Each number is 128 + 24 x the weight over the matrix's rms, rounded and kept within 0 to 255. Layers, rows and columns count from 0. Numbers have three digits each.

# layer 6 MLP down (transposed), 576x160, rms 0.106, rows 285-305, columns 0-159
124104145148144148130095135206120091150111062105155101115128136133131155152159078140114132123119105106109173120128133124135131157160176135085094137070114096096152145068124083114079118099120112131123107116135115160157143131130138117137172101143146130149138120145142129114146116123098155159115135139074143173101088115115118083097153117128151151118118105186099076149142136162116137143180185108157087131154128168087146143150117122138164173147195152124126150079144101117128121119151141
201099135096151106136134127124075136137139166120136167155151093118130159106144143146154125117193154174117100126124144144117096141111100113098152087166108127116126165144079120167124160108120162182102165105098156134120092114100110156138157113169085094110137125098135153131112159109134139137114097158135124138115125153113125100150163120101100142128125168120105155162131094158110103131143107105140159172149131149113152129084135154149137114119121145103122114134097129078134126098068139
131111120112130103151167115101131133136159150115165080127102139126141162103147156138150164080118093075183118145105113153086112146083161097105107127147173145131093122089148119160143096137125103148132114096121136095128120146123128109126131157115142111105102152144163106111149104143167145100113134130133126177106131118101123175148128129135112110080120114113130139138138120162163151158158153093118105150088146123131128126102156116103130161137141156158110102114132104126153152122091153
151094160120133165093125130119156136169124078122102118119080112128114120141088133145132162151139135129134159114144106140118127112118146100130114115046135136105108138098145142123114136130122144161144091145118113119151110134154106116135147119127132117154144174121133089149134131156167119131142125135110113135114147146136111112163124168161122128150147123092118137150101180111129143135121157106131126139137123167128136184142115135086104136124106137132138132133128162118116094121114126
135117102104124119151115139154141078129073133083122125127105130124105114117150072135170134136114092164111145146146096128152142182123126098126125103125138118154111135152136110114138116127129149126095098121111130121117126141180138103162130079137123128123148107105109162105129171143140148166114068100100173148137156124104129114063123117119158119142059086117145107116098115143131152111128090140128144130133187106136075163157104131164152181182129131149109129117113116182146140135169178
132076117137078143093108166109114104162123164081155155127144110112093071085109101111145105157107107134116120116106117117138119081099108142069136186138169119104120140122099127155201111119123116107106168184122092173147093128174126136130135147135115154118120107113106137131138129093148150150115136078149126108119136146151148117156174123108156104126100148176131116189082131167129166138150162096130138113110157133162123133157047141121165127160148105159100130134090140114094121107127145
232107130110146123137115115141146108117132133124144129158131111132100137117131120144156140103136144099105161136151134156096100118151091135135135108035128100092089114114102154126130145084115132136123091107116076141104136151150114153120124106144128130145140116146158084107163128140136136102148135179089141128114130085148129126119135148128097114126107116113113147120144140134120139152128128125164131139151135114113114123123106140114146135135104142103148120146137128122136124117144139
097133168150088093153158108134119112119105179137104086151120100152140118129132085132083132134125127140137133138142143131113133135144116126097156137057112136126130133126136159106131153148163134132142120148101125108125128118129136138104137114139157085140092106114102129122095133143123130137111112143133146134125145148130167134117118132145116147145102133124120075112121128109136117097121121160158119135164133127153118128170124148139095098092090105120152116125135120137107167152126129
160090131107140152105106131157160124110114125125136144154099143117109126106135111128136148126136144138130153133122119113106103105149140139176153148077132104141115121110131118138152121139124140146138128121090076146131135099133108112143122077124147133122143125120121087129128116116164152108110120153130111170128121125136115114149095208127117111124144170128130134124151146127116159152119134135161123126093126145099089158113064133125096143121126129140128126124125128113128163111118168
123149146148135148128135130122085154123137095179123110092096071118092111100143128136148069129118131131113111110131175127141096104117146143150159138115138115188120099144114160153127182142074101097136121153158135114158120129152124132133139128147126155107152160147118095106128145121116112136134105141122102149142140097129096144136113134158082162154162114134192109126129141122093149120097126090128138152091158129079131113168166148141123136153130135147163165126137141137111131145157110
134132124079128166157125127078138128122137126111155108099152125101135113145117179119153128185113128110151128128119140164135093128113090127049084185117154107103154143132148154147130165119143183122112117154114121142139138144168155151161120121130161100135100154125159124134154128104116161154095115137116088124148116155070126138145153123134112133133100158099140119127124118144108137072115095120135119167106157120159101106170126121128122159108077177141129173131152060112122088100138114
145134122151096079133094100102141142126130148094113145127136100105145106153106113107129175111095145116109151123144120133079097119172091165145115125153126122165141151121169157094177170073156135076115103130120133111133171127139126169096133144114145134109130140141105112129087129168138129162165126153103133169091146102106114143177120163133167123126134080177094127148156124153108154102147107110151142086138112115124112103101156118130130151098111162144132138130155152155173163115110149
164107140156112109109158116139130116132104123130113123138136115131115120113102124096131117114118121131152076152143087135091109166112132148109118145058144132108135148122166159113126128131153121131122123116137128142129125166117134141141130139137129111110102109161134125122119121147154106131165124123095128113119158109124127128105121125125105113108118131155135152130104112120135128118145134120159119115110182131156152124170164138160076132107089104151119131136134149148132137122109127
147137123115130150074125149110151108124118107119124141117123132109112129129120136114114142135105107099111113192171093148170155112135139100101146150149137075112110142136077090163102071105129149126095143096151158110123114123109123156156141161146143107163183107132149189121128145100133148119157106136147117112093132169138133112107152079169115147111110109125147161176107121161108144117144124132156169118137140117148153087166134111167176125131095149154153146111141120111162144138141107
112122136140152102175094119111122078124148134121128091141115108119110120115123167137141102145110111135103149129113144113113079132169100120153111109171097122091145131125109072129126137139164107104125134153139097139110108135117144149149130076152126128146138122118173135128117201143135123134185124113112129076170063130135135095155175190113130121108151171136131109122122077135168108132128155099147097107119120071123109093142151089118082116097161155139146116139160077095099114133153133
193118144104143152123127151125135130115127123119171132137147125122122112148159134121139104146112120151156119129146115111129154151133147129118117108082094129132130108111138121113126126126135152236113146147145149131128095138141139112107125122106135123128126136160103115142150110119164166132117152133129100113106121129067151124139143139112122129134125147174111126113115117132137127146126146103145129130138077123139132103135105154129126143142144120110122143137138110098126119140164113
119127148111100117140101102156098109095114091148155112178134116175127134141120151102149120151094082093104142128119094146137125128105102139112095133136093125130095139154112151113135152142136054123157089116122105134174158144135127118140141142130129136149125113101142124127102179111096134112106125081136110172122145183116125111165159185104185148118110100144126139102149126133140146137158132117126164157136109073125061106136108116152114090149127119155114119130079126173154155149168140
167135147184103100157105151116136093125182116150128095126158152115139121132118072149145086128137155119138137088140146080090139149123133076138132109175121138108113130150159161128141085132138153119095106147149140117118102061120118166143087140111119147122097156139133134169082122086133126154161133142145158132122117164133122138110092117145111149087137119141128150145127150113048143143149118101129148143119126117143103111118130150123095136144183129090153112126153140144108135118098145
097100106121128140109172182148102137134127099101096129158141135114122106150131127108142117134110128110138120094134131117128103117150089138115141113129131146159121153161103189155076135171202102075118124116069123118146119131104145098148133112094104117152088111133127113122143127119109124154130101139098097153149102110136129133113163115154125141180125088116142108129181099144087108144133104104154153166088111114157122139150163148145155157125135150114115162177135141107110115120091131
127108104155131147138117133105096147127140126131148143120088140103125127174116105179133104095116135158177145092153090104115125122107160154123131151139133157150168157104149094112160104132087119155146142157156125100114098147122138118143106133167103137144101124139117143149160108138117126145129207095116132142141121132105099134157108140123121136125112131136158110148095115148049098118155131120112154179131133154124104104146185149111155119145129147092118142107100119158131129136134119
113128132148123128124140125094153103138144119128160135119100149125120129129133102146110125144126129117078116139104142140136137127097154149116155159045140111107138124125123149143122139122128101116119123096135134096131147132110096143106133114119124137113120143127155106128112148115115142119129138134123136110143146132117114114131134125128101148131142108147118126120128114161100129113100136110108150126125128126094108145118116121136112101145147144131124132097113137127125126125141125
# layer 6 MLP up, 576x160, rms 0.109, rows 286-305, columns 0-159
126158081085159180136095128102075137147139167119149131095151111134139095127120091142097115156145102149157132110150118131148116138175125128081081149154158141139094142155114116122091127187123115121150130101089152169164134179120141104129118148121077149108087124098113134133126148085142125122135110143145118117112114153160129136144122137097084106146107114155140112119101115134152118158143111127118127138193146157121120102113144161100091168148111112144144166156106105104175148102096143
096135111090123130156107110131120098095101133135123148138117134151133154107138159142129125121138117099108147125088139130168128129111192129133138124135179094207130116120140170102118154141186103109109167119139120093095108152139126087183116105102140096111156153136138091148133156130124145134116147131115096137165136143099102122099122119143111167138155162097145121086137105159143130150081118106118077135158147122123148158124085134180141125118118147124119103139128094116143094110136090
102113145133136129136110149119136128119131150109141129170112115146117093147119107130092156123136121106148125096142165119113117103145122105119150114133101141119120114123130151104140139133089134132143095128116098121165134143099130112143136105131132128129122151120157107116120142128146136134122079113124147127099170135097095136116150123116125131140131162082118164083116166156090128124121104113110091141128144132110177142095109094142118164071113124150134129177135137132168131133146092
110113123113171129159120129131165077130113117080182141120131113131115124129145135158154124143108139123155076129129124130147164130061094084097104126173142112118103111130166120128107110134107139120105098168133172146157126111123159094113158149171086125142129117125134147112149143114148136160076169151158098131131076076102128131109152123162154151075144151124107126090086130111137129144071130118123127124130123100131161133087130150140113185121100114161126114150142141119129124103163144
116095136118089108124155133138160145127065108143112152120078112091121119154114095126109175120155125129133129077121190121159137071155121117130124103160146124139126139086160084113160085129154116084116137153144129123129126127115165190123126099124102095145191134116130148121126123106119145145116130082123085125114113127127136139088104119144164143143130186133084169107108138148144096188113117161128125134129126094150178086109108101123131154111135137181104095101107100135077129165199123
152167112142118120131120088154104088140091140134119103117171120099144134137184136161121160160108158128116111091099150133158120115158165134105160139122179085111098098130135158119136136107154089091089145115144134130091137135132111137121153125150108135102129122125129129107105135134149128122132115142131136103107164116131125128130120145135128169120105120140144148075134121156110124078146162084127120129152113128106123128123112139117095179136113093109160133141122142154152110125162141
125133116154083161120110139131134158124159131090144109123142135136126094162113158157153122167142134129102125118099136122144124120106127148095116143146142134129098130129106099135141102135125105121155119121132109082121152140138164120161150156103127123152126136113113145126139140129085151147085154086086106109125101112115155105136126133124155119150119124086088091132080129116107152140099115107138094148163139189136133141092128129149124150157165127111146116146134140120119099111139118
117128158142108150118084099117145155133088134141132103144148140109114109154081131123119157096158130095159114108148132133100106143116171106122109159144143134152145140127129161098137140126151127118136122124147123099130135151101135112158131147137118132130149125121113138130099137113140178161134136080106149127116156138097095127139100130132117121159131104090122134100124163123159116127130094118141119169125104132125160133088127122140136164100103148139125123166126115113168095119113106
131105118120087122140108128125111139113151159130090150147104149158094118119121164148141170093109150102151139115137185118136169103109097148117100111157161105083147136144152081143095136121136150083115132133153110136166132139115112132098145153121121115155113128091093151126122171129120133098103110117121153144115143126122143135124090085155129151129141147109107088142150141142149130159141120126127145111112146107123163119143099121130110148129118132108118122102156075147132093118162102
104133117145119126108158153102088159137123158108124133095119154112157118164119113119122128124116168112117127119099147145111152096096150068080152123142150117138120119136146151118117106123126111079072107157123121126148138158068114147156163151127145124169129103141117146193083147111102124104152113181127166166159134132103106163164152103111160117075139104116116100107165111092170104149113120127137123133111096131125130113118137151150138130113151104088117109117157163113163123112137118
126119116101094098164139134166141174109141102083146132122115144132157132136136110115148168165093097176098135161151122123163129094145168129129117096160119095183137118124111145129122158098129133130085090142131117158142109153104178066120112155157148141126146147130118168090134103099112135153126166144115160138144140114085141145149158099183162105140172163112131128115118125105136137115101129166090123061128113145134137101099098116104116177123162119160128116135138170122141128104106120
126158125142133100168146119155122130124136162119106158101114159119131134108148113121104168119140117114118096126071114123125164114147116124141148140136149096131115081146106156143100112163153095108124155127154118089132132110126136116144120160122159124107134141108125125137133150128134130132131154124136165096109130117125156121112159140130160114163139177102137128090106159100129135148131104134133105147108130106142141116119136133148170100130115149108166067124125107108144130158144144
137151100108121139090112125119178115118137090109154108122140105125177132159091118095099123133107144130176116115138144145114099146111185094111138107150166103101088089121118149084150138195126117102104119134123139125078155135147140167137132100119152128164123166132112143152135115123158147119121103100137123127115132113149130127086127124130102142132165143113118146124126115089130163079114116120144132108131081077133136116112083072088162136144131126123137123152139104122133134142205074
136118164152103103102097090138115131157141147127102130131139155128158124158160116183182146137140157121138115117107107163120135137131165174111154141148179121138090121133174151122084120154108116127126089119157143117124182161094133159147104172150149182142126102106089125157105108121138113094136124127141145167143112182122100137181114120127107115149126163108111090093119101122133157135120155147073135114138099112124106110116106128087123124097173112080119146135154149159152152095120122
123145171132111150105148152136136155149101140146158098112176132136177117139083121151141150125110144174167131105128097144174125128137130103114114122145132124090115151111103127079097135152112130129111124107113117127111135147157153105115168120149090130139131173134178190161128144144143156152075130120144133133099133118148131109139104137158112129148105109111126147113146160141142070120117152139132155163133138112139162106116135141125155168129147147105137125120122106143125136110119139
130140132138125120145107153152132141115149109167121154167132104082111103131201110099115149129153118110146083134136137119131124088143166089114168136160125142154102099103152129128106149121111107114122120133134156067135148137126091176177114137125106097150111109067135121097109060118128143126118124159173134115141128082100148113140098145131153101170117154136124130121115064103132111145109134098140135135142148145135130103096145155137164157130126137102168119102128154103125083162116129
124128160139132106160096109106142150118165153147165118180116150133169061153145144135112120130126122146146153077141183167147173114098129136149141133151127112134113117116112170085110161162166126111138143091143076103168112131117144113153122139152098102170135140145116142174129130110121118126130145120161133159184118146116122158143098113176132085108120128116089150110138154112127159124108104136110162104130134097127129165161120097101125100130177121108134135143122143128136157134101115
101135130132110083137123136138148112152157094138123118133113115161098147105116142092154162129147165127168122110128155128140145124132135149101162072139115086125112140140117130124099122171107100103130134069149166149164168161107107091182154117146094129119154126131145163121146130089084141104103129112190116121080149118107122145144100101179159151164133116123114137097107191144160134114130145167114141090080143083129150140119117121133153115090099160142118107131117137139124148138104118
141102097125082137119101144176120146127123097128184138097116133142181126148146087174118160106113102144178083095135143152131121130165120139106160124144156099108122131100129116158155167113152111120120086126131091132169115133123111171154122141181112129145153115131125173126154106111108165145123136103144152109146103110128129124111109094124119117149134165108104168104149148127131126126114143137127140149127074119122153108118116104114123121145130107147143085164107068097105124152123109
114146134145113124135120122142109170129125127132132151138150146100107132121116146125127129101138131140168125124127143129127116133115108104132120100156117149153134117133145109121112144126140139149131131136120133118127119115124141089137120146124147142130136133141100155138130113136129128152141128139132152120129127129119162143131106095118155107123121158103134136133131153098133118133148127137145106127126125129152163122127144140113151133113126136129134109148141096112140124159106128